config.yaml
n_layer: 14
d_model: 96
n_head: 2
n_kv_head: 2
head_dim: 64
d_mlp: 256
vocab_size: 2048
activation: "reglu"
norm: "rmsnorm"
norm_place: "pre"
norm_eps: 1e-05
positions: "rope"
rope_base: 1020.0
rope_fraction: 0.5
qk_norm: true
attn_scale: 0.125
bias: "all"
tie_embeddings: true
parallel_block: false
extras: ["exclusive self-attention", "capped logits"]
init: "trunc"
init_std_qkv: 0.0701
init_std_o: 0.087
init_std_up: 0.1
init_std_down: 0.1
optimizer: "muon_variant"
lr: 0.01
beta1: 0.95
weight_decay: 0.0
lr_head: 0.0171
warmup_steps: 60
schedule: "wsd"
decay_fraction: 1.0
decay_shape: "linear"
final_lr_fraction: 0.0
batch_tokens: 16384
seq_len: 768
doc_mask: true
train_tokens: 129200000
steps: 7886
dataset: "wikipedia_en"
Each number is 128 + 24 x the weight over its row's rms, rounded and kept within 0 to 255. Layers, rows and columns count from 0. The size above them is the row's rms in percent of the matrix's.

# layer 6 attention key, 128x96, rms 0.0707, rows 46-81, columns 0-31
size [ 90  73  84  80  75  83  89  88  90  81  76  81  79  79  99  81  81  81  50  32  32  48  44  40  48  46  37  41  48  41  49  42  54  44  51  43]
[[131  82  89 132 101 137 145 144 128 117 122 118 142  95 123 115 132 115 106 139 121 150 142 158 136 140 153  96 190 140 159 128]
 [111 103 142 136 109 128 142  94 163 135  91 127 119 126 107 149 150 122 186 167 100 169 121  93 108  87 144 130  97 160 151 162]
 [154 109  89 144 147 162  94 131 108 153 139 138 144  72 122 157 129 136 105 117 134 147 168 126 125 180  95 141 100  91 100 146]
 [128 167 115 122 154 119 149 143 100  99 118  93 137 135 136 113 133 170 116 110  90 132 106  96 128 135 136 150 114 143 159  93]
 [134 125 153  96 195 161  94 115 145 113  87 100 145 116  87 101 135 141 126 138 141 132 131 105  79 128 109 130 115 134 144 126]
 [129 120 158 136 139 107 102 145 140 152  94 118 119 135 121 127 127 158 121  96  98 125 155 148 135  99 156  91  95  80 146 100]
 [123 100 113 121  95 117 113 130 112 117 123 141 122 132 130 121 110 117 151 123 133 110 114 194 134 157 136 128 129 152 114 130]
 [111 131 125 115 118 104  89  97  83 109 123  59 114 103 112 124 109 143 127 128 151 132 131 171 142 139 131  96 165 129 103 120]
 [ 96 121 126 149 146 132 129 149 110 105 145 123 146 124 135 169  98  90  95  75 142 102 116 109 139 133  94 138 131 105  92 168]
 [133 111 127 110 140 152 195 111 142 150 135  86 101 130 120 129 129  95 110 180 145 122 153 112 137 131 136 146 155 163 107 140]
 [163  94 119 148 148  69  96 161 154 111  80 117  92 119 149 109 164 141 137 172 107 124 149 135 150 155 116 148 171 137 124 150]
 [138 136 114 130 145 140 120 156 100 129 162  94 108 166 110  84  84 156 161 139  90 131 150 141  83 135 137 118 118 146 122 164]
 [129 175 102 125 156 126 129 141  93 155 143 186 118 128 122 157  88 146 163 143 120 107  93  91 105 191 109 142 132 144 145 147]
 [189 170 137 130 122 138 115 115 159 145 152 114 115 125  81 126 132 153 143 122  73 116 130 122 164 134  95 161  98 132 138 102]
 [115 119  82 140 120 131 103 157 137 133  94 147 160 142 114 122 160 131  91 126 122 143 133 169 153 128 100 137 132 115 145 142]
 [106 147 112 100 119  95 133 131  96 125 121 165 134 110  96 103 139 149 100 132 111 141 115  96 153  99 112 152 156 130 105 124]
 [ 89 151  94 151 114 126 147 110  73 159 109 162 126 128 125 170 103 167 161 132  93  93 103 141 115  99 118 139 150 129 120  77]
 [114 107  92 146 140 115 140 112 100 126 113 152  81 153 105  97 149  84  78 146 105 126 101 158 142 148 116 158 112 117 147  78]
 [102 122 107 131 123  62 129  99 137 137 134 133 172 145 141 103  91 122 178 166 110 150 165 111 128 159 131 132 110 154 119  88]
 [163 125 155 117 160 114 113 109 187 120 163 114 124 139 135 119 132 148 137 130 140 111 143 102 127 150 120 114 163  88 110 175]
 [104 148 111 127 127 130 145 135 135 126 132 146 109 128 142 107 134  76 107 116  68 114 121 147 139 142  76 174 138  88 109 174]
 [ 81 136 162 110  99 132 105 157 110 135  97 131 130 141 161 107 137 116 137 186  51 136  88 123 127 120  90 175 151  98 151 166]
 [130 163 124 119 100 142  70 149 116 149 149 155 124 119 150 138 133 107  91 117 143  66 136 148 132 141 129 130 191 110 147 191]
 [ 89 132 112 156 190 150 110 111 120 136 153 107 101  91  73 127 136 154 152 144 142 145 114 112 113 132 104 146 147 114 156 137]
 [181 160 124 108 115 161  95 157 138 177 133 146 113 151 145 135 122 116  70  87 129 132 124 127  93 160 130 109 157 114 154 125]
 [133 174  96 114 134 139 105 166 126 147  87 140 114 118 117 134 119 120 131 127 138 101 181 134 130 120  99 104 165 119 139  84]
 [135 146 127 140  99 154 134 138 142 120 128 141 113 126 155  92 100 127 128 138 127 123  88 117 133  91 141 118 102  98  95 145]
 [125  85 131  92 151 119 130 120 103 119 153 104 115 126 104 107 117 156 126 147 134 161 160 130 113  70 129  99 129 159  89 122]
 [118 128  75  95 135 134 145 118 133 150 157 130 107 159 150 135 103 163 115  96 132  97 102 144 115  91 121 152 124 164 143  97]
 [127 154 152 105 146 119 105 120 151 145 150 122 113 100 146 174 143  96 107 118 144 164 133 132 131 116 125 137  84 159  87 115]
 [122 174 103 139 150 158 130 189 150 193 147 105  81 121 153  77  94 117 101 111 148 134 105 156 120 121 149 150 113 117 145 137]
 [ 78 154 108  95 109 126 148 125 124 157 107 112 130 121 164  92 110 126 151  97 125 150  97 119 132 140 136 151 129 100 140 146]
 [125 183 141 144  95 182 106 159 119 127 124 113  96 140 127  81  48 127 143 139 128 130 141 130 124 155 144 141 149 133 154 110]
 [104 139 123 122  92 141 178 136 147 134 182 143 118 132 154 126 105 148 138 140  94 113 136 121 115  97 111 156 139  93 133 132]
 [129 157 121 147 141 132  91 137  77 123 139 132 150 165 105 126 108 126 111 129 123  90 138 168 108 118 112 160 150 122 107 126]
 [101 139  97 137 138 127 122 168 171 156 140 148 115 153 126 142 108 126 120  83 165 168 119 107 109 167 140 153 132 149 110 129]]
# layer 6 attention query, 128x96, rms 0.0704, rows 47-82, columns 0-31
size [ 79  89  88  81  89  95  94  99  91  92  88  91  98 104  88  89  96  91  35 214  98  90  83  71  89  88  73  90  91  83  83  89  78  99  76  71]
[[137 134 124 121  91 138 141 126 164 129 104 128 120 112 156 134 171 130 151 143 155 145 156  85 121  72 142 117 120 149 116 150]
 [185 145 141 158 176 135 119 114 115 128 142 152 174  92  73 156  93 120 121 122 146 118 154 128  95 160 102 121 121 155 144 128]
 [107 118 130 144 136 126 154 157  96  97 166  83 156 134 113 130 154 164 114 146  98  91 108 110 160 128 110 128 125 144 151 100]
 [160 131 151  99 191 132 117 101 124 131  75  68 165 117  70  78 151 146 135 125 131 122  95 127 122 121 132 109 145 137 123 138]
 [189 127 166 139 147 117 130 127  92 120 138 121 155 120 119  99 127 106 145 110 128 154 139 104 129 101 139 132  94  89 131 115]
 [115 137 109 130  89 116 142 135 107 129 135 123 138 145 122  72 136 146 101 142 160 105 115 185 126 157 128 132 162 156 159 141]
 [152  58 137 104 120 135 139  98  98 116 125  68 162 126  89 117  78 147 112 108 123 168 126 109 126 137 120 105 147 121 107 135]
 [106 104 152 144 127 174 118 130 150 149 154 121 163 139 105 176 124  90 105 173 134 125 128 129 112 106  93 152 117 134 102 128]
 [ 85 103 102 126 166 167 164 149 124 136 117 101 121 139 136 144 127 121 122 120 120 112 121 113 113 147 106 153 119 126 142 111]
 [148 100 129 130 105  62  67 109 119 131 102 136  88 136 113 147 163 130 129 142 156 108 137 173 108 183 123 152 173 129 104 115]
 [134 151 102 141 141 105 125 135 162 136 146  93 102 138  99  98  81 180 136 101 133 126 137 153  92 121 114  81 129 111  90 150]
 [122 168 121  99 200 138 101 144 111 185 146 152 154 140 134 160 105 141 171 148 138 130 118 111  75 160 112 141 153 132 171 137]
 [182 133 109 154  87 149 150 123 146 145 186  70 148 144 106 119 104 126 122 137 108 102 149 134 116 154 110  99 109 133 131 128]
 [110  74 156 136 162 144 119 164 127  99 116  99 147 108  99 107 157 137 118 131 107 104 147 114 148 144  74 120 115 100 146 117]
 [121 139 107 145  90 112 163 119 125 111 134 123 133  99  85 148 140 145 100 173 110 128 138 111 138 120 141 128 184 119 125 131]
 [ 91 123 109 129 123 138 160 120 112 185 133 117 127 146 143 106 110 149 160 119 133 107 105 121 119 100 122 109 149 159  99  78]
 [125  96 120  96 156 108  94 145 103 174  84 113 130 124 154 106 128 119 147 128 106 131 149 125 155 139 166 190 143 149 128 110]
 [108 120 105 123 117  76 127 113 122 132 139 141 165 144 158 113 101 115 172 159 133 136 144 103 152 176 129 120 121 146 143  96]
 [156 114 151 118 150 116 168 112 153 111 171 104 143  99  94 147 124 119 124  99 105 100 128 142 140 101  98 114 123 102  94 170]
 [125 125 131 137 160  98 114 174  69 122 129 151 128 101 135 104 129 146 154 132  85 154 129 117 115 162 122 202 138 107 125 190]
 [ 82 136 144 131 102 139 110 161 117 148 111 132 110 144 143 111 114 115 146 186  45 136  98 101 136  99  92 165 151 103 137 165]
 [132 147 126 134  79 123  86 153 117 160 140 138 128 132 125 127 144 131  98 102 135  47 140 143 148 128 105 149 191 137 133 178]
 [ 70 131 112 148 180 151 126 117 112 116 142 102 113  89  71 126 136 130 150 145 151 119 100 120 112 136  92 130 145 113 155 136]
 [143 156 171 123  94 156 137 149 138 133 137 146 138 158 184 133 145 139  85  90 108 158 106 114 115 140 124 149 151 122 157 133]
 [124 166  88 113 135 137 116 146 117 132  86 150 114 108 136 121 115 114 118 134 130  93 169 133 130 132 100 116 167 113 127  99]
 [151 149 133 144  86 138 152 147 131 112 142 181 100 132 160  81 109 125 141 141 119 137 109 103 144  91 145 160 131 104 106 167]
 [115  89 130  64 135 114 134 108  98 130 166 108 118 137 140  80 109 143 142 133 120 139 168 135 112  76 123  93 103 131  90 129]
 [133 138  84  84 111 138 149 106 111 140 157 143 122 144 145 109 124 144 103 108 139  91 113 113 117 117  95 153 141 151 137  94]
 [126 168 175  78 136 121 110 102 176 153 145 107 113 127 161 181 120 113  79 115 142 132 125 130 131 105 115 122  98 149 112  85]
 [141 146 118 132 115 136 106 177 141 183 167 121  85  86 131 108 114 123 129 134 146 147 124 166 119 118 160 162 133 128 150 183]
 [108 165  99 121 129 111 139 161 117 176 131 150 111 121 154  85 115 151 182 114 137 158 114  97 139 149 153 143 155 106 148 157]
 [140 166 155 118 103 145  91 159 127 112 121 107  86 109 127 105  72 129 141 135 121 128 129 130 121 173 167 144 152 131 151 160]
 [ 99 150 136 139  80 141 151 160 145 123 172 134 104 122 120  93  82 162 145 149  88 143 115  90 137 124 152 144 159  90 166 141]
 [141 149 133 149 129 143 102 105  77 108 146 140 166 155 115 116 119 124  97 136 123  80 139 181 112  99 108 161 133 101 114 127]
 [127 121 115 150 129 130  95 171 163 164 135 150 121 146  95 159 104 123 123  83 150 133 134 112 102 149 144 157 142 130 103 125]
 [172 124 104 159 154 154  85 130 123 132 119 115 139 177 101 112 113 147 136 139 154  97 146 157 126 129 161 157 142 117 134 137]]
# layer 6 attention value, 128x96, rms 0.0693, rows 0-63, columns 0-31
size [ 86  84  90  85  87  87  98  95  77  85  86  99  90  92  89  85  84  93 100  90  83  87 100  87 100  79  95  94  95  83  85 101  84 104 101  90  92  83 101  82  86 102  91  92  86  91  83  95  78  90  88  83  84  86  92  91  91  88  97  88  81  99  94  97]
[[ 95 147 133 129 146 121  92 162 133 123 150 107 143 151 137 196 132 150 103  99 113 149 158 131 114 150 137 126 148  65  76 130]
 [110  95 125 160 147 118 152 139 135 115  96 121 113 143 154 138 100 170 119 123 109 116 128 135 144 150  96 150 112 140 146 153]
 [145 121 158 139 136 138 127 116 105 135  80 128 143 114 141 141  71 143 113 145 135 102 133 179  76  98 141 125 124 151 142 106]
 [131 141  94 112 125 113 115 134 124 169 103 137 130 131 133 132 134 119  93 138 109 158 149  72 146 146 128 117 141  95 114 138]
 [175 109 146 140 155 119 111 135 104 141  87 174 121 117 145  83 129 183 129  83 137 168 110 155 123 144  89 125 125 179 154 124]
 [106  92 146 122 164 117 168  97 168 129 120 143 136  89  88 155 152 135 189 129 111 117 133 185 163 138 138  85 138 186 140 144]
 [134 100 170 165 182 108 128 143 134  86  88 155 136 145 143  96 122 137 153 141 115 109 142 110 100 127 117 165 136 111 132 101]
 [180 156 126 137 111 149 115 130 125 135 117 154 107 125 124  97 119 140 107 176 159 151  73  88 153 125 158 139 117 127 142 158]
 [121 118 115 125  91 146  85 134  98 150 127 130 141 111 139 147 123 175 115 141 142  92 147 121 138 126 133 103 124 134 128 115]
 [146 135  84 125 143 159 105 131 149 161 150 117 143 118 106  82 174 135 146 191 123 115 173  95 167 122 139 168 142 136 147 139]
 [134 112  95 147 110 122 146 162 133  70 139 118 139 154 163 120 101 136 112 152 122 179 148 149 163 142 137 129 101 141 169 129]
 [100 139 139 121 149 137 123 119  83 109 108 141 103 150 106 118 127  99  91 129 129 155  84 120 115 131 104 126 117 125 145 106]
 [134 125 153 119  92 131 143 112 134 106 146 127 117  66 133 106 112 113 176 126 126 118 145  87 121 141 114 164 112 127 174 131]
 [126 145 117 163  59 128 139 156 116 123 136 132 150 109 139 160 114 168 123 130 140 149 115 117 145  98 115 133 113 146 162 170]
 [161 101 146 154 104  88 125 124 142  99 111 198 149 158 148 152 119 146 147  79 146 121 129 129 118 121 130 140 174 107 123 123]
 [137  88 144 141 138 179  93 178 147 131 142 135 108 129 136 148 122 117 140 136 125 105 177 133 115 127 146  92 151  96 112 126]
 [ 95 133 168 105 111  96 139  83 112 116 109 127 126  95 132 144 116  94 111 123 132  93 132 118 107 121 127 105 109 164 117 125]
 [122 139 134  95 118 158 130 133 147 107 133 113 126 126 126  96 135 118 130 145 138 143  94 124 110 100 135 142 122 157 123 158]
 [ 93  88 150 128 131 120 110 150 111 112 119 159  89 150  97 114 154 118 108 163 152 143 119 146 106 155 121 106 119 146 128 136]
 [109 157  89 118 155 134 122 142 131 163 110 114 131 140 129 122 143 100 130 157 119 160  99 122 147 159 155 152 150 113 151 123]
 [108 139  95 120 122 117 106 112 121 117 115 121 124 156 125 148 172 169 125 121 126  94  46 148 135 128 125 129 136  92 147 132]
 [126 140  89 121 112 183 155  89  87 158  91 141 103 113 106  98 137 122 132 143 146 117 126 163 133 102 117 140 125 184  76  96]
 [116 117 128  91 162 144 131 146  91  75 125 135 130  96 124 142 110 114  93 124 112 132 141 133  92 148  88 102 128 117 120 131]
 [173 108 107 173 141 157 121 166 129 116 114 160 170 122 135 147 123 143 113 133 111 109 130  79  93 139 149 137  88 141 152 144]
 [139 106 121  82 161 166 102 109 153 125 121 169 131 149 113 192 150  82 113 107 110 155 107 155 115 137 104 148 170 116  96 127]
 [114 168 178 120 112 112 138 137 117 129 134 188 140 137 143 105 130 107 175 121 123 147  92 120 106 110 126 156 169  99  94 148]
 [137 145 163 109 148 135 117 143 141 101 100 134  98 147 128 132 139 174 139 115 116 174 153 136 162 146 127 142 127 169 103 155]
 [108 153 120 186 125  97 131 160 129 103 138 140  96 119 107  77 127 141 130 143 129 141 152  96 131 109  94 124  96 152 144 125]
 [163 129 117 102 169 143 166 123 118 156 144 134 140 127 158 128 114 184 110 114 117 129 125 103 104 112 172 111 132 149 134 160]
 [ 98 100 130 118  90 101 128 131  84 107 105 114 132  81  94 168 145  90  93 111 127 136 132 103 157 152  94  98 110 146 151 104]
 [103 178 109 135 157 154 106 156 124  98 145 100 107 138 164 144 136 156  83  78 159 106 126 101 131  97 157 167 129 127 134 135]
 [134 157 145 140 136 121 105 130 142 104 140 110 142 104 144 108 125 111 134 146  96 102 111  97 116 135 168 123 124  88 151 140]
 [131 173 153 139 108 120  95 172 124 107 117 104 168 121  91  93 125 141 141 123 148 163 119 114 133 158 134 164  98 126 148 125]
 [179 133 110 117  94 104 121 131 133 138  95 106 138 119 128 123 142 137 136 159 120 119 124 171  97  46 162 147  91 128 151 141]
 [142 117 121 148 149 112 117 148 122 115 127 163 104  93 137  89 141 118  94 160  97 140 148 114 172 162 158 147 173 100 158 127]
 [133 120  89 116 150  93 126 153 143 116 148 152 114  83 105 147 118 128 121 153  80  93 124 170 148  89 125  78 109  92  94  92]
 [103 134 133 122 115 124 144 129 119 123 138 128 105 163 158 112  74 148  99 139 117 120 119 100 120 131  93 142 104 118 151 107]
 [108 111 145 127 160 132 121 120 147 172 138 144 123  97 124 107 103 145 118 135 122 137 178 114 140 118 116  78 123 150 204 159]
 [148 154 147 122 175 120 124  77 156 148 116 112 131 180 104 177 168  97 110 128 122 206  82 180 130 161 134 127 176 118 124 128]
 [ 99  86 131 111 104 132  77 141 109 148 127  57 137 112 153 140 121 103  90  91 116 158 163 125 138 104 121 124 137  65  98 122]
 [134  85 134 174 121 148 145 152 103 118 147 149 138  96 126 159 114 127 122 112 117 114 165  98 157 122 129 120  96 165 130 124]
 [ 95  75 161 139 119  98 111 156 126 127 119 155 109 148 163 102 130 127 153 100 126 141 145 115 150 134 122 150 133 132 161 113]
 [112 177 142 132 139 130  76 144 118 141 137 131 160  86 116 109 123 125 101 171 145 114 153 155 102  90  75 142 125 114  97 143]
 [168  98  91 139 164  99 148 122 104 125 139 135 142 168 115 121 163 143 126 175 124 166 107 150 123 139 103 112  85 147 104 147]
 [128 133 145 137 126 162 132 119 156 129 142 107 106 120  90 181  98 128  76 156  96 135 122 135 128 122 119  76 118 114  90 121]
 [ 87 103 156  91  74 135 132 126 133 132 112 166 114 104 145 146 127 122 129 116 113  82 174 109 102 130 105 103 114 100 129 146]
 [ 61 128 174 132 154 131  95 135 104 148 133 161 182 107  98  88 154 105 123 142 144  96 115 119 112 138 128 126 132  93 106 108]
 [122  61 123 142 167 103 175 159 147 140 140 139 117 105 130 140 135 138 133 101  68 110 132 116 143  85 109  98 140 172 145 125]
 [137 126 168 135  59 106 110 134 111 137 157 106 134 148 120 131 104 130 135 129 112 126 122 125 151  94  91 135  85 127 141  99]
 [171 175 114 136 116 144 125 125 115 205 124 107 131 116 137 148 150 100 144 133 110 108 154 137 135 110 130 145  58 112 124 136]
 [124 170 116 132 139 109 143 114  81 114  81 144 152  81 124 190 117 117 122 177 152 107 132 154 151 115 112 131 114 140 103 142]
 [142 108 102 125 163 156 135 118 133 121 106 120 161  96 155  74 139 128 105 117 115 138 142 107 100 133 119 154 116 136 119 150]
 [139 103 166 137 150 101 119 110 135 142 109 105 172 101 154 128 146  76 132  79  82 115  88 115 111 105 151 151 143 116 149  92]
 [156 136 113  87 117 117 164  97 104 132 149 146 161 114 151 186 176 104  94 118 151 155 113 179 118 112 135  87 103 163 125  99]
 [149 163 133 132 128 133 128 109 137 174  81 122 131 124 108 116 158 131 107 169 178 118  95 134  98 122 164 120 124 163 182 141]
 [132  87 138 138 120 162 112 153 146 106 157 116 118 117 127 150 131 157 144 168  73 100 123 161  92 129 164  69  65  94 135 134]
 [121 118 117 119 195 101  76 122 133 124  83 109 109 144 112 152 109 138 114 133 122 152 104 123 135 142 100 143 104 110 154 137]
 [ 85 144  82 120 128 133 109 153 110 114 113 113 127 144 124 122 109  93  93  99 100  94 149 136 162 135 105 124 130 102  96 110]
 [153 148 139 102 126 127  98 170 133 172 118 128 104 125  97 162 103 122 149 162 137 162 172 130 121 135 127 115 153 112 138 145]
 [116 119  81 103 114  52 127 126 108 108 114 155 112 150 119 118 113 133 137 146 119 106  78 103 139 146 157 124 138 133 175 156]
 [101 142 151 109  71 132 136 134 126 146 105 144 153 152 156 160 133 135 131  84 154 101 104 123 115 110 120 171 146  79  87 117]
 [125 122 133  98 148 151 114 125 109 144 104 183 128 127 137 158 121 164 101 142 125 195 131 117 143 166 144 110 139 111 116 115]
 [132 148 172 139 119 103 111  94 162 120 108 164 126 138 139 118 111  95 114 120 203 152 119 172 109  88 127 114 104 120 132 101]
 [151 127 126 163 117 163 131 135 115 107 141 119 115 135 125 101 103 137 112 100 155 111 148  94  93 112 124 170 122 129 123 140]]
# layer 6 attention output (transposed), 128x96, rms 0.0878, rows 0-63, columns 0-31
size [ 86  85  95  79  84  96  98  96  89  97 101 103  86  98  96  98  83  94  99  88  93  83 100 104  98  93  89  94  90  91 100 106  81 100  97  96  93  97  99  82  91  99  87  88  97  98  95  95  78 103  97  83  84  85  96  93  91  96 114  95  81  94  94 103]
[[122 153 150 107 119 138 177 165 137 174 138 135 118 138  94 158 113 111 100 109 149 118 106 124 128 160 166  95  85 166  77 112]
 [110 125 106 113 102 150 158 134 157 138 116  77 123 159  88 103 123 127  99 164 134 202 151 111  98 148 145 117 152 140 154 130]
 [140 112 101  61 154 122 154 128 137 139 146  76 133 150 125 141 137  82 101 111 130 136 112  83 109  94 145 129 130 113 152 145]
 [ 81 148 143 124 164 136 157 121 129 126 114 153 144 176 154 112 125 155 109 145  62 142 168 162 121 115 102 146 108 123 111 144]
 [114 156  90 117 104 139  71 115 125 145  92  77 136 126 162 112 166 139 127 124  89 164 152 133 153  88 161 123 141 115 130 117]
 [155 106 151 145 107 111 114 118 124 132  96 106 133  98 127 108 115  84 132 141 154 129 134 104 129 148 113 100 120 143 144 109]
 [124 143 133  76 170 158  92 111 142 100 166  95 148 132 111 138 126 124 106 112 149 154  96 119 142 107 158 146 144 167 140 122]
 [126 170  95 151 153 113  97 134 134 130 140 169 121 129 139  81 131 134 135 109 116 154 126 106 180 128 152 157 144  84 122 100]
 [151 146 161 130 128 160 162 126 107 137 146 118 140 169 116 138 152 108 169 116 113 173 143 116 129  97  94 158 126 138 121 143]
 [159 116 150 110 145 120  63  76 123 109 103 125 127 123 196 116 139 149 129 191  97 152 153 133 112 129 122 123  94 120 129 156]
 [126 133 157 149 162 143 145 113 173 140 156 138  84 139 150 181 117 124  95 149  94 110 134 122 151 157 132 135 148 127 169 132]
 [120  91  75 120  94 141 134 146 111 125 155 169 129  75 143 145 119 143 125 116 101 105 141 155 100 112 117 112 174 123 200 107]
 [175 129 123 131 114 124 178 143 119 126  99 106  96 103  97 105 132 125  98 168 142 147 146 112 118  61 116 121 136 128 168 151]
 [130 137 158 122 125 113 134 162 122 109 140 141  76 136 105  87 102 135  89 107 136 146 172 117 128 135 129 147 155  99 115 138]
 [131 122 110 139 124 112 107 139 128 109 171 146 148 124 113  99 160 122  74  99 148 160 101 166 103 123 152 134 148 158 119 171]
 [149 108 157 176 140 157 185  89 101 125 138 158 138 121 123  87 168 107 139 171 137 157 107 133 133 122 129 141 146 118 132 145]
 [117 108 120 102 101 136 103  97 125 129 156 129 123 122 112 130 114 135 142 158 168 106 161 129 141 162  85 104  93 123 136 125]
 [131 131  63 104 102 115  98 123 129 169 145 163 131 106  90  81  76 128 190 127 142 111 106 135 157 167 115 150 150 152 105  75]
 [ 60 135 154 162 125 126 102 144 115 128 130 130 113 118 119  77 114  84 136  98 108  95 143 142 129  80 133 139 131 154 170 136]
 [118 106 138 110 132 103 133 160 124 110  83 151  74 123 134 153 160  94 144 118 144 124 136 133  90 127 171 154 100 147 136 141]
 [143 138 139 136 131 130 129 157 116 124 139  95 130 130 181 146 108 167 119 133 123 163 145 119 114 117 128 129 110 153  84 117]
 [ 86  93 115 132 131 168 132  91 101 152  56 106 112 109 177  83 152 104 181  87 100 127 112 131 144 113  99 127 134 116 130  93]
 [100 123 102 134 142 144 177 129 121  82 123 145 100 154 118  92 128 110 117  86 125 142 117 178 104 124 167 128  95 153 160 123]
 [166 108 148 136 115 113  81 125 129  99 162 166 138 163 111 122 133 146  90 170 117 166 158  94 108 118 159 106  73  87 125 166]
 [176  95 132 119 132 121  95 131 111  96 131 130 123 124 132 111 133  93 171  37 143 137 141 113 112 146 134 122 141 102  89 132]
 [125 134 106 109 102  73 148 145 115 102  88 146  98 132 119  73 123 131 107  94 114 129  98 122 123 140 148 152 152 164 127 150]
 [145 165 109 112  93 116 106 115 157 119 106 123 129  82 151 121 157 106 143 125 109 134 166 177 168 139 148 169 142 112  89  77]
 [ 84 125 108 143 171  78 139 173 142  87 123 154 112 120 125  91 120 140 137 126 158 135 104 156 139  93 156 131 152  71 149 118]
 [146 147  75 100  90  98 111  80 120 186 112 139 135 150  70 127 134 136 178 117 161 114 129 164 122 137 165 148  88 144 128 117]
 [111 108 145 122 156 147 130 146 122  84 182 100 171 135 151 150 148 111  82 166 114 118 131 127 146 106  60 111 150 107 111 112]
 [162 184  97 151 114 124 169 146 105 165 144 127 129 120  74 107 108 141 155 182  96 132 104 159 160 118 103 119 168 151  94  89]
 [157 196  90  81 133  97  93 172 105  93 165 117 140 129 139 151 110 184 134 147 136  94 123 160 126  99 109 136 139 114 157 164]
 [111 157 128 156 163  86 155 137 137 115 153 166 149  89 158 157 115 147  91  94 105 104 152  74 153 130 154 178 160 108 129  91]
 [171 124 149 132 152  85  59  94 146 143 145  93 115  97 136 124 160 122 141 126 144 157 145  91 184 121 121 146  96  99 132 129]
 [114 134 120  88 137 123 117 178 104 144 141 123 156 117 143 153 173 158  96 124 118 153 160 142  94 106 156 120 116 138 160 104]
 [155 128 170 154 137  67 133 154 105 121 144 154 103 136 103 167 127  98 124  96 146 167 125 134 164 151  91 128 119 122 153 130]
 [141  81 147 116 109 140 155 156 142 111 150 116  61 128  82 170 127 113 140 116 113 148 167  99 100 157 109 144 140 141 169 144]
 [107 186 106 126 122 137 113 146 118 135  99 131 108 124 129 130 105 156 129 113  97 107 132 121 111 146 126 114 144  97 133 166]
 [ 86 132 164 122 135 116  64 152 133 117  92 110 151 100  96 104 108 114 115 126 130 110 103 170 115 101 135  89 112 127 134 121]
 [155 124 162 104 115 149 175 161 131 140 129  96 155 157 105 133 144 157 121 118 161 139 137 128 117 157  87 145 154 127  91 115]
 [137 133 134 157 133 140 117 131 135 116 138 109 171 165  93 157 129 122  96 156 103 118 105  86 165 113 117 123  98 103 115 146]
 [146 131 106 164 101 143  70 152 149 149 131 149 105 119 117 119 175  83 139 139  86 166 134 111 158 127 159 134 115 148 166 125]
 [136  83 107 113 102  92 162  93  89 109  96 134 114 146 127 100 130 157 129 121 148 175 157 104 147 157 150 100 131  87 181 157]
 [119 104 161 131 130 117  75 122 111 107 163 150  79 163 124 151  95 144 150 124 131 135 118 111 107 162  51 122 130 120 136 164]
 [113 124 159  90 155 169 199 152 127 115 182 116 120 124 113 163 126 121 122 131 131 129 138 115 111 111  90  87 144 112 142 108]
 [111 142 116 133 118 114 163 135 104 125 122 145 143 170 132  79 111 125 124  93 169 141 175 114 108 109 116 155  92 128  96 125]
 [106 123 123  74  93 114 109 145  73 106 149 134 153 143 160 133 109 126  93 126 155 106 106  76 105 151 110 111 150 148 114 110]
 [112 125 124 147 128 133  72 143 108 111 123  99 120 104  86 128 161 134 164 125 133 140 132 137 141 138 128 141 125 122 126 160]
 [165  89 103 125 115 129  94 162 141 173 166 128 150 111 133 130 123 110 147 151 124 128 152  68 164 127 111 141 147  93 159 122]
 [121 123 144 146 131 126 109 110 131 131 111 116 129 124 172 151 104 163 155 145 103 129 188  88 108 163 103 127 107 105  87 174]
 [132  96  97 141 154 138 155 111 111 146 116 147 123 148 155 151 123 137 119 109 103 138 147 125 145 136 130  90 115 130 142 163]
 [142 163 107  92 118 150  74  75 128 153 125 131 122 134 151  64 118 158 111 131 132 145 135 138 119 172 102 126 154 120 121 122]
 [148 149 114 100 183 114  79 123 119 151 169 126 134 127 120 154 163 171 166 128 159 138  88  94 141 107 107 137 157 154 113 148]
 [127 152 157 152 113 119 138 134 115 107 119 119 134 112 125 164 111  73 158 102 146 114 131 151 129 123  70 130  92 117 119  93]
 [139 112 116 118 111  95  49 119 115 151 154 131 179 109 114 112 129 119 131 140 118 139 143 108 126 110 121 132  81 111 156 143]
 [160 124 151 124 119 156 112 160 149 128 152  99 132  99 136 144 123 140 141 105 165 129 130 157 136 154 103 116 161 105 146 149]
 [105 130 121 133 143 135 110 120 134 115 144 109 142 107  94 133 111  93 143 165 143 147 149 159 189 109 136 163 119 143  92 133]
 [137 109 133 135 137 115 182 126 104 113 155 155 147 184 104 110 170 122 128 117 143 131  81 161 118 126  96 124 161 145 160 126]
 [153 110 167 141 127 149 176 117 113 101  96 150 117 110  86 115 160 120 109 135 110 117 170 143 108  97 174 147  66 115 182 149]
 [101 125  93 126 126  98  66 168 133 132 138 140  96 134 120 149 120 125  92 142 100 111 139 135 128 141  98 150 118 152 117 149]
 [155 123 109 133 111 144 133 154 116 140 153  97 179 152 148 125 146 175 118  82 105 120 137 108 133 162 126 107 155 160  91 133]
 [132 137 109  98 128 132 155 137 134 159 112 124 134 160 110 121 115  97 134  98  97 154 146 165 140 127 116 132 122 162 167 114]
 [104 116 127 111 133 135 151 127 143 127 146 131 102 153 129 133 113  95 134 139 185 144 103 125 123 128 152  88 166 105 129 130]
 [126 175 128 115 106 140 100  98  96 144 161 113  97 134 102  93 138 114 151 113 133 124 122  73 142 112 133 130 164 123 103 111]]